Weights of a small transformer language model.
Size: 14 layers, width 448, 7 heads of 64, MLP 1216 GeGLU, vocabulary 2824, 36.8M parameters.
Architecture: RMSNorm before and after each block, rotary positions, no biases in attention or MLP, capped logits.
Training: a variant of Muon for these matrices, 492M tokens, 3753 steps.
Each number is 500 + 40 x the weight over its row's rms, rounded and kept within 0 to 999. Layers, rows and columns count from 0. Numbers have three digits each. The size before them is the row's rms in percent of the matrix's.

# up: layer 4 MLP up, 1216x448, rms 0.0595, rows 1205-1215, columns 112-223
# down: layer 4 MLP down (transposed), 1216x448, rms 0.0571, rows 1205-1215, columns 112-223
# gate: layer 4 MLP gate, 1216x448, rms 0.0571, rows 1206-1215, columns 112-223
up1205 106:485463434480463553475495532493504533534575551505532513465522547500572543539452504518470429523464423527459498469558532467480596450537572533539480511566520517544523501528494421524482516543490504458520545413525508434469514559496521500499457559532566519560430472431470476479528539501469508532599421489451502462494516557539365529506490516553
down1205 104:490492558493459490515474492509513552498501494527495463474501483544498531500527539448538466467491549476462516522461465549492506476439462499576465538526524508432510514512470512502574490520494501530491483453504454476497526509520559554546458447485562526536467495498459512550547458471560442519548477545496540475488486510591536530546581504484
gate1206 104:479480522411494579442548487470545499527512537431451574568532510540532478461519528416535502478558466497472487528539467510479556503485518507480536495532454582513466499517503440500487509529481518486465528569494507437485525473544513466475475484522506526556514442483476541496505606489500544541526517529526397468501537532464535458486539446452
up1206 099:491450552482494519470547536493492535503479562512465423480501417591547444479554506522497520486516507538545508491570410511509558525495539557470486505506466515475511459510519508540508570487513492421406411459471483443512516526448437427517522494524438507553501486477482530526455517406525475535484510473461497456537459538496528438476541543489
down1206 102:523478475557460543481457442524438511428544447466541460507458513516449481525511487547473482485437538523495456505525488497532501474459546460483564524448395473436474525476491515463494475517509438510517444551456468549486467493539536508477448482458473503523474512463493496538507549512472467439541483540511433466480454477472494508476562530435
gate1207 101:536535519549478500572476485527510531492560466466528432450539458493464501426516468471477475556449456573522527556495482495501497508515472468527531510444493496505437479567539484450505557438465473511467512492484491406472513472479535527450549454544458488493487503431407463542541523486517555384428524457563464514478530514478461513542542512471
up1207 100:548511460463495446495513476519523477525450511496479459454488530473496421543525512559534523492487554547583482552502564476487525463556537510453506498502500473512477461467445484553553466521424511476489502499536462523507556450468445503504487504489463497508501567495550442545561494394468557503565464518499497496518543498447512485550489539486
down1207 100:466554488487531470424472565502434549550540482433478509485486500475562459518565604482510494471433506465423454538465534436538476533545529501500511527456488495519520500573518416528488487489540512467506460512517532456522534476501443553478456506471488482489455514524498512546526537495548490511504530506509519545515526559487513499501515535581
gate1208 098:505470503471553535481508521508559502468473472516560545438479445480534510556484518490462488474488478574469537583531489525454520503460491495498410518490502531481452469451496475465553469495469530489445497456514515537558468461489532509475487569496472468389536521568585530575469501432582459435529501544444523584473561482466494511477513550525
up1208 103:446481515464495537519556415462531498504514507521422532502507480455489385475530590485527540456468485481524512546378553493560510432572451553521394472488500505547504478436546412466463531559437522412499513428554465562494499514520461458477489530488594438432607499478492521494496428432444467499439445474488440461449525522541481519493479493508
down1208 100:522525522517483462536519456395478499483501386537466479407600532508494465478523519507434468511543541507495509499404504481556539482602508510516465511469486579479544492509522531566477507493487453496483516539501540508561454509542493495471442473471536531486539505483506513484479420436458490520451529534531554498450520524451580548551517503495
gate1209 100:471500528461498568575504491505504564479620501467479530479501474486487488505481439486520494506515468514500528462573518448446510496595518470503458589551479490508435505551513480540489520506532509498519512519491474531465527483491502528512498509497463468457491436443496528528422491575460486536565564422498521452430462532517569528482464493516
up1209 098:455560542570471512435511487532471510522537455510441505511476532521482509529448474488478601505482445485473458479460455460500458479510547497513520498453513584437502525522528532454473515533503527474509523513430590435539500499520464471596501459483470495499505481535542391458513532532513502469486445488515465525485508507511513467547529500537
down1209 099:482489483479458450547499566435470516496493506517519475533560471497417523396488481542533481599510451450475402513493482547510539476492485450521509421519515492459489449465450451439537505471480508444511548562491591465524468417494520518516516525511522534522480501584544485461536509487496509563497547549505564507454526467463506458546564486484
gate1210 108:529461528460535561477473443523543509545472514492482571454476453554428468520499560368452476471526449461420485536487483536492497450524552470489520466449467575482545563553474466464514574564547473491533528521543509507567525531478505508545520508475589565585456537532552459519460521536440512504528523471576470573546458552543546487411433478534
up1210 106:447471501500519455525462512435552534517521553493458405540515488494516537484443498556474527512446569526598524516510497549474528572510504504560482518460510473488556447470520447529464509529501511464390481471505518536490510475509503464519483489510498422475479481512531478508525516493456569472547469451575413494471567515462489448471516501527
down1210 103:519532547527537455533470474564517477467447506569559501488472538519484537465531576491482480459587503446437466579518485522494518515525516474517524437541490512491491515559465507520493530429483475466504478533571503508497465557519481468480547590466518484566526499560515468435483440479478466517480474527488529521452504464473558518460495515491
gate1211 100:496529495506501464485482480523486479483554428512530466551626483482458490537526518543521466536465469446504434523449520491481525441510573471527439500582511511553574632519545509452467555466491470523470510535416506505480522460502483521516446516495521470523455469455472509537512517497506462498473468461558540573372508555496565467492500492467
up1211 096:527552463576528483491568494527457492488562470458536514548493502537415506514450567510481530460523498522520436475437577463462533494561476522535569459555489450476530523508427467444534483506544512544471453500501499470458462477535441488474543488438457447515536464517440449467530499555474521558606449435572512535465519531482556467503450596458
down1211 092:493550518491507533455517533437484510502523428552498431493579441543522516503501489536441502432461494413542544491496569468452529405492500421491448492542417464499510511472460527470474483490489500511496571534469542519514472558439501532478422474491453471513518429460427466488597478443455445452549444468439571494482460554444507472511452531501
gate1212 099:521521598521549437514497523413493554474585474468565531514529530593516531489470487466500459478478497492395430558523553553483537491471477463527499582439466470478469469488456517510506527544435490529548526463442502443522473521472506515476510527515497523568518576467530551534502575538470420481476464503590535505508513580482546442458547453473
up1212 098:516437532476499454431535600538439497453478471558530495436475535559473450488541531480487509490546465547447451567444522425498498559571525487522471618422518475500512473509462438497502479532587462437572448529476439482504454491515418488466550491491457510583543482496473481445499567514491455543482476508422522480528450514443419513540508465489
down1212 100:481554471521565544479479555470502475535527541539578503402490482486441478477473487517485559479538530457512419517495480486570477456539499525517569521424550531462502496477508485481513530462478507504523519477536536547495524502466477476530533450537491475465424474522539440454434546554507518492472465460466494494567424508458487520518522459498
gate1213 094:517512443452474505471481480491551532481491453551517519511503527486512486460493446563478431497529500493470468417538503532535487516537467530456572507461475470515592487557565494546468500495492529519543456526524432466480491463482536512584532462518502430474535479519448487512518543512547464535542499508534462476413545535475528573507492544472
up1213 097:516491502472483509583460489477470528497504486542514534575456454515476435507518549522501491587500513470490538494527498521539523496460469585496479444450424489548542515508418504574495462465529531507439535573487486541480550532534491452464460528543441488483550503532531557522480478508463507553501530533478482547548501526491534450526487513553
down1213 095:506479456505524527595463439546537428471457551421468473513469453464560476490471580542506515468480542453496520473535482515520487506532438523498521433504431401532539499510497450445533520491522526481547530478614433552468444508523524498516505500476532471504481521561544546568444519480471487442565533506510584585476499527417418447528563503492
gate1214 104:475548443532595530512484546545504480516520534460495447516522486521454501526480531514529478456516501541451498536441597508486508467492436616546521528546490492473499561403527457443374487427551532453463545539551557529471522527442551493517470493531478461511513536505492541551437492486502522516495530535461434547552519434444521513537511486494
up1214 101:502514410481536489347533496517502544481557547474464442574450511545573475425508538457438558502516459467488518571500495496501485543454482502527493529490554524531374531574498480426516498502504485523516497561635487540455465463462424540483498528420452474463484542511496540510487499544551502485428487491483470503439548538514473444566444526536
down1214 103:517463507422562424477418497527531474500449494539475500527459455550466491542404567478555470486468445518508472443572516549493555538482499553472480471482475449461462409552475503462522512483527440479486537542514548556541539539503519604509502538501430546457487530468457511545449573528542441479487433471528500457545413554489471493430471603547
gate1215 097:528505521539505531551543490505505516549447483532536480501581480541524463562521600534540408508572527474441525443523539585555532540476524513521501484534449502515497495472498463515541516451518525511466542480493511496538434575477420501516547488518501473533587564516428553504461500508485490531517541480481573500564520467497510482474391538528
up1215 098:450504448464519492501532417457533487541479487432444448459524470479477495544562549452496488509471515565513530522519408471479548535536547505483457542571523424499543571508447406515452488562485541473548534474445514510481487497519557509497558470540477551521449529472481555544525480467477490504509429512517539542443550493524478514543557548509
down1215 101:469521496500549463528480534495554496515497550436506542543486473472479484551546566584506488458544554488476472492462540517481551481473479596527479546484452547505497548480541498462505555439508532486391485521477483481558519543469494482601487461486511552458461455581447515562516404557512530500466473462539474488605505484534557536514475505480